Weights of a small transformer language model: vocabulary 32768.
Each number is 500 + 40 x the weight over its row's rms, rounded and kept within 0 to 999. Layers, rows and columns count from 0. Numbers have three digits each. The size before them is the row's rms in percent of the matrix's.

# gate: layer 4 MLP gate, 1728x640, rms 0.167, rows 495-541, columns 480-519
# up: layer 4 MLP up, 1728x640, rms 0.174, rows 495-541, columns 480-519
# down: layer 4 MLP down (transposed), 1728x640, rms 0.17, rows 495-540, columns 480-519
gate495 099:467512498460481549515499509550497571450517536537579513552516599477523557529495538419483549562493528467522518582549497467
up495 094:493570544486554384430578520466504426459499459496494505465551445493549474551430454496400523480507511516523470530499435445
down495 097:475550400524507556480491469455542493517520498506482493544515499542488509519567544575482531501486554545551497532468494414
gate496 094:530513499487530555504476501427531378511499510501468462487432541482472496367514482454544551488518489541474521550500516548
up496 097:500567479451515472457459614444516410521545458426515483491496438485486464563499537441499560498483494559528543573529513563
down496 097:542578518518508454552462541437570429504475515551488511509486536433521479487541474465531519441455482512486580533586445471
gate497 093:435457505419448501522421483450473553536558507500506561508470510439513518515567463457487456531488473412461499532497525487
up497 093:488549537604540459532459464430498488525500508493472498542496432473597556507478518531520446465445522512501525493421516479
down497 100:530480517443523539526488471559542545442453495474494521509523415407562503514531476447420510484468581500509526513466483492
gate498 111:460408499490459484522500547531492552444493522476507555443547490451466521477512492454428478526435543523472483523511510567
up498 114:481570588471500516556473487529436513538511438447492562489516495482521514539455542525501560511553526539627419505469491442
down498 103:471417444482511506540447481550529478500557550476494495546493497549514530546521458493522440478456491469431493514497474561
gate499 099:432500522560442495511540467414428468534478557504498499524455531537555462487444506407408511525508559535500475548494567454
up499 102:508532428435442454502482576516470487457477477469573492537438558540488453472487503527489508507593466493503526448510524452
down499 104:535594510521457488468548547548527507502522547528478466506485532491442568504447446487518555489537498513442511575522506495
gate500 095:479499470530563450485518514467545521474479509536489549443560504411467589550450548485558495417482485541484532539498526423
up500 099:528537472508503551438505487479500580542559489481480537593487528551528590484501527482443464541422506489527418492509390517
down500 095:429541525512545576468570490450484555531508551555504427573489437427492527460514544485502591532520456532566445466527484464
gate501 106:503567509488500503519504513571540482541474525508531499538515481535468599522500563487496535498498536489510476493500442381
up501 106:506491544513420513500441494491527484483447457538380510503506534519525513516543459537494415556451513468515512524519458481
down501 106:438503471469531464495475521488544526497501512472498476555506498461513475473456472525433439534542502544521465479573485499
gate502 121:526423456465508485560576501512535554524565434455478524485481549551519579518531453467467452558583491493445528523498509572
up502 128:484504524554480502531554490508563570453502440487523522505552442521506462529536520565465506482467447429516452525512459484
down502 103:513481552545540582472450510521500498484513521464467573482513477463513476480476545483527513520461464574558515512475535551
gate503 099:554464471523568464549498563526531514546552535534526432510441508490484459530473552483580542490527468502463569561576504544
up503 098:488560520457511502433494463587509561458499419555536591519538455609454528486427583499496457471503557552491445517564419486
down503 104:554541514490517448502576525516565436508477436450508534490475429496592517491437568506448455495505504485481495525462528463
gate504 098:517496526450446441537485611450532540451533515512526570467465475559496499526549486446536575497556533507523526424504470506
up504 097:525500475476470531587567451550491523552520391436596535477528515483535574479542476595487500491462496500491482493523518558
down504 098:531485419493486467468457568535478536521468594489586533552524510508531496529441517548492467478538463528442491570518451536
gate505 103:485475529438463475478513503475472530475517500506493529503397463512481431467463462531543508515582495500539526468524545552
up505 101:499548470475458442493541444517456527493465468461489520488473462466469465445451458566482550510551488451490496528557494500
down505 097:438536503525436575429493486559491456463480535529490415527475557488503564443480500555452573508452538493545483508512535450
gate506 097:492503473510529466509442508484451518518535499525486456459527440506558522504471560539465539500509538377472477505527562496
up506 100:491499528522525478482544547530441538494506443441483500540465405458486443514483469461523465423522485549481561504457528493
down506 105:471463446464557472499450488546526521514487455450466463544534492520448532482419427503509430478427507442460511578481476501
gate507 096:510506517517491587486500488480474509522454382492505496503471497467430524494456480512421530526439507497437532527400516561
up507 099:473539488530522425510515533481431545487450493501505499514538582510506491503494536529552502462548473499461466519479482519
down507 099:485552515465578493490499556488491520460433589527470544535483493444530506541460477511463470533506419459476514467481539472
gate508 097:512492509515491518487510451445506478520550462494565500449530474504527510542493524522498519507547479545500463538509469425
up508 093:458517559511456457497481577504483437519538415481495509559459509508449489500558573483450496495485470412525493438489535489
down508 096:537548517496494526544482520479580592496433485548528508492466577551479522566535395453478499479617510544496510460513484536
gate509 099:511484531538467519469502475550525530563489504545505490452543511499497557491477505477485519453543539480483468487512491469
up509 099:555479496483491556565592541513440458424497455456577502480519507463483495462501445496519491496494533545488526483434486506
down509 101:450450567473580495525495514521468559509448449530536464481507510454447430489569520442533418436432443587499468523524570591
gate510 100:532422498569538439489529485471465457527522478528474513513475486460451471497454540494472479490625469476567595431429442552
up510 099:537488505463500455549482481594501441525467484573520555430504431499450524532564576472546463508532476558428539563538477495
down510 102:420508534520423482493519529578445519577543496562432520515483500571464515501492493595522514461522504442499511483486496477
gate511 102:555502501472493434545477510591493499509528469539551543599530544476517549554520477552504528515472538470455595506495527494
up511 099:573476493550579502539496519542524469506441561524632496506500528489464507562516466488518437507505507510472527493518531528
down511 103:533463440517451549496466458539509540567569502524536548473521447429473475525574489454494492547522490494506548489467417514
gate512 106:489505472494541491542531519472529479469473464448544535482483517438590514514532522496492531544518571567530542499515531533
up512 103:468487535493535489475499504505515443518510539530526513545529512487522529518494477559534492543448442478488511513472461433
down512 103:552482518510463473500509504614473559383460539591500492422519554493499492566513576447553488460460495511515493491487462469
gate513 087:445513531473484500495478439519528537516521536537547506471476445449482504543461487497392565473498466484501595445475493482
up513 088:402508526512529589608465519528501462347515488529492464489513445475486501580450455501404512499494500562511534441514565482
down513 094:422494541524586488512485499540535488557538538518526527493433487436449490532522459518466477519446503549577469517468513529
gate514 110:482523497514510490543483516512476517505508490467515500490463511520520459461496453476480416478454499555486537541430519521
up514 110:515473481537536510475540431429459507516476538469440482537464447525425472534463497497523547499521480500454457452528573517
down514 101:470470482515565545502508462499474443478445545549517527429537498506460521506440517600540490517477579501472483467536517468
gate515 101:471494468517523449495491546547602444452442544489414577408482476537497491590499436537586459528506517526554488487509483534
up515 101:583550543513454514474529411480536550542535482469534426530540507538496523558488560513457529437523496450550535491476521412
down515 100:461506489490474534519540500552502501456458480554542466462525475490549531395489494494498460504446489453477508481523529495
gate516 101:543458497521528510484474564481514459547536557466507552512551531522530521436455478555471550512488511471528477479489536471
up516 101:491504522473477520576522532446546455532543539515478525558510539468461525383516434512489491527470512489541537465470518422
down516 103:565500492515521523428449578471523497546491538476505488563473497482472511426448467537468500490535520486452484486443534441
gate517 097:509511492520497530464491475523478499537520556544516474509528535522445531501485448499471574448508551499514496392441480438
up517 094:440535486469528512467570454530491465544483442483517465459461516434478492457411489435447487559467465526478528557535532482
down517 099:575457534537489527416501526388545521517473510509529504511469525465414499490478543585498453463483473522490457552516475430
gate518 100:518521620433492463516506496513441455492520454507488614443464503543515484487476472517456441552483532502541506545496498476
up518 096:502500484454545495535457457467418509508404474551495565498472459464478510472480527535463434469544507527537534513482481506
down518 099:512471492513436479510479409460490501513510486563494470457478496544454523472553460513406469536432494487498477538565479520
gate519 095:498553431555557543526555504479528602517490451463466522527518580506592455542616510515471501455502438515554487465541500500
up519 098:513463382507513478515552462467477506477572462475554468492439499526535473471456483492385459576499526522504504582455472503
down519 099:481520444535521473551541526522506419505481464481578530479507568565544458442480455548510464482498517499518457526481504555
gate520 095:541425559514492487551489502490541546504495459510563485485465512437484495496478579476542591566549505512559533514546507534
up520 102:533497545396484529484485484537490511486464458505500459553478541569576525479556510426519536480493529477512538508511627499
down520 099:431550458535538502496489467512517559533426483480459472456502473529483531523441462519495524567465497535478520471473535488
gate521 101:523496533468469441507531485504512513484433495432549564504474468515489436484452497437476473494466465535564475448465516489
up521 097:492548559488512484578487531489510469476490522559460460477482538554430528476498543431515502532561547485456527461593521464
down521 101:435555433506448492492573486484509466486503504549533502520466538506521527492475519525493462492486519561474540495526526487
gate522 099:504485530570481522516496474488482520470467443585586454501549596538501513562514532465464494499418485474558638511468462496
up522 102:519453440484447504508489516492554406507457474461455533499504534510506501523564527502485487571479498452495515512471495516
down522 098:386501462502474534421481490460491550546451503573465594523553469435523522498530525501450476516518530420496505528509520491
gate523 105:537476534527450508511484541398484521471565507450529524543518501520497530484542518536540462517471474434576498551520530514
up523 099:512510534487515456523530420513584540496435483497501465517497464480434528445505442488530516515481469479563530477455581527
down523 099:433533533467503529531463464427516538511468429543500530508529521518478534494496500522547523527513491492499580475522561536
gate524 096:526449448487550487587539501499407513484448505513427493519497511479552504578413519562541486556446494481549499476555540511
up524 094:568536496465503487510439455549421497491501493534532464482437522449480485489463430525451533533438486494529493425498577512
down524 099:490499571513520534503530467614556485496542582567441546505524544493515518511490436547457426510459476528585510522509443445
gate525 090:538529530480520444511496435488513534523491527494528529540482521502484446484508460513513461533511503578495498421497497458
up525 093:524562519513533531507535582528413518539550457438492501452460504520505509555527545501478518373592480494471518578504522556
down525 098:515560487472502537478449612502519509429505485489492511458484537456515417495520543555555479510495500481498511537545514564
gate526 091:528451507530542511535536522525545527597480534422474468536478460520531522476472443476504488486489485472458498562428476528
up526 093:493363488549529539458503504464449469543506525499523466524500515527526520548476501521569480493467464411425511525462500547
down526 099:598525434523510537514528496503470537545517495519510499466429483485542463461516541550533530482542440461540495543543462521
gate527 106:525468496510446567483580550516517501489425534477449471381545430567545545547485507521455519502483549542529410556500489470
up527 108:500569446463499533464446397535432444511445535478550508431506513494526503458537520442559497409410523500525493507536483454
down527 105:462467480458476521479507495512481571574467502475504543474570459401502489521528529502488489452489485436488462482561440457
gate528 105:467511480526466534524528510494505502529481548445569470565510484534494459409472484487470535432501440468558535520418483479
up528 101:555506515526487463461497498438468431520483536484422486542460546509496485547474528460471568492473549509457473448552486500
down528 106:521475590537588541464449466494483498512524476515491529453383456484456538538480540421471510491464479493515472519573539528
gate529 096:516485494495434479503443509378509550520461533487525509545542473547503471536532470461495477464537540504584493473580479435
up529 097:487428470479522455454500437520447461410554461492501507521488545500500489448475505523537555486496516430462449514523512437
down529 099:542545479525545506506461493482543546458455476417484431480516527507472483428385511557492538555472540536521565463510442517
gate530 097:571559481475493493515447516543482472443531491392472458491435560473423505489525521526510500495531508545528491522403461448
up530 101:381469536544460545494545501468447498541483519521494521526491474494481521490500523406471469424477441466483488506497546519
down530 100:479463471471527502523499516533486436542490494502495556532550516463542520506494542427520518558567541474539470526547488455
gate531 099:531485556488474493523494481452442505508555450460564547516502503499553474506541487448447405407461500515487505591492462479
up531 097:392495511523530461464468500434439505513519462522532570582501507464461437487536478521483454454486466436506572587437508527
down531 100:466492491492475537494553502508439507439545518427533466467505469473527601531489497503488548520509518564521477434494408500
gate532 091:515490521468504513427521518533503510468427490479532549477553483570501524518510522505503524459564478476497493496507465522
up532 095:448532517489484509498487472467479571534556460483504488438514481477519548497476489494516461452541498532483555488504504444
down532 096:519511431486591482584465545519557405480521501485483433492450528534517515479527463567362476484505533559506472507580498510
gate533 100:481538451572501506545501505427582590560507492577577459439529455468537507528498489513440554494475531452472521548452442454
up533 102:551577439454434532395532522447497486479451480457534569490479470484544543505485500550520551515430490492483540541513497553
down533 097:491498528447513523550469474531473542507530558534489574478525533445478439526502524591528502476469528537455478533573593491
gate534 099:446481500445505506457437480490502496481487452536543513524507476464511515521514450501449502548474446513543458555557518506
up534 092:468545429479473469530560480501437574492532462562430535467446508494533520442483513550468526478504499524462509516574549538
down534 096:459414477496518529525525553459551472562495504480572485511478492569509498558522498482489454514466537509488505439539467445
gate535 101:543462494470514554500510428499446578469517497498552547466482564425472450541470561482480482468486509528530442519489491500
up535 100:553514537472482499527507506421506543596431500472529565443381464546466483503515530450442497475580553478449584542475485435
down535 103:410516527520467426522517506451498504544420514548516519438450438524541486513512545515510508536465440453461449497499454424
gate536 109:458483475543557538456503529555469446421448507446495536518484441481554479513532511440356499570488545474551484521486430450
up536 105:467455491500467510507480505504525511482586543514496544539477539478462486501490558495525500537451535516503521454439452463
down536 102:453473467509507483521561503602515424446520575605469569516469497515493542546468508496584535534513571454551491457580543509
gate537 102:499463510516454566516552483589477536479476471576496584533533566468449443490482493500555535466457570489468528515413504457
up537 100:496457583551516528461471456482436511500528483516458501475531485483511550475510492554470455484495549469474496520422515490
down537 102:500504532532526483524493511449506569560479493480511470531507552549495476491521525494480532552445467481566515506521535511
gate538 098:484484538497503489493533541483497507548473531544578438466492534468540517423558514499498517532488457529551542461506555505
up538 098:568556416513516521521526489480528491470577451521577487436544558527509581539439472451452516477532474550529549505508506411
down538 101:491458431454584510515492467509435468488521475528510502429485531507564540405493472477516403459462532487507454553482438534
gate539 107:468535517571558508507543457450431496440486498560508486469539477523522398503462515481533537455529509449497578395495519502
up539 110:468590483496535509471535432496516474510524527587464504488446501514495478515481514509485498450450559462505514465431595457
down539 105:471472483493541501526530487539519547475537502517443502554434399456485495476479486454528485541478551512503465523523622456
gate540 105:531491578488547546510456573465517468487563533516483548511519518559494503515497451536518477529431499514519498480474501548
up540 098:488507544467478519417489494539486521519483507482535540507481474489525491602504479606478493473553584527557441486433506477
down540 100:516523548451523441554514481483486566502510492461475555570418538429434527592504482527454522517423545548473482440457571470
gate541 098:464488510563503473494510575445511501470534546477539505506499537531559465514459464581489557533507493556560527485446521476
up541 097:403525507532561584602508523513390530484564517557485513496498509517441489504541515488550468493536511485551500490466468434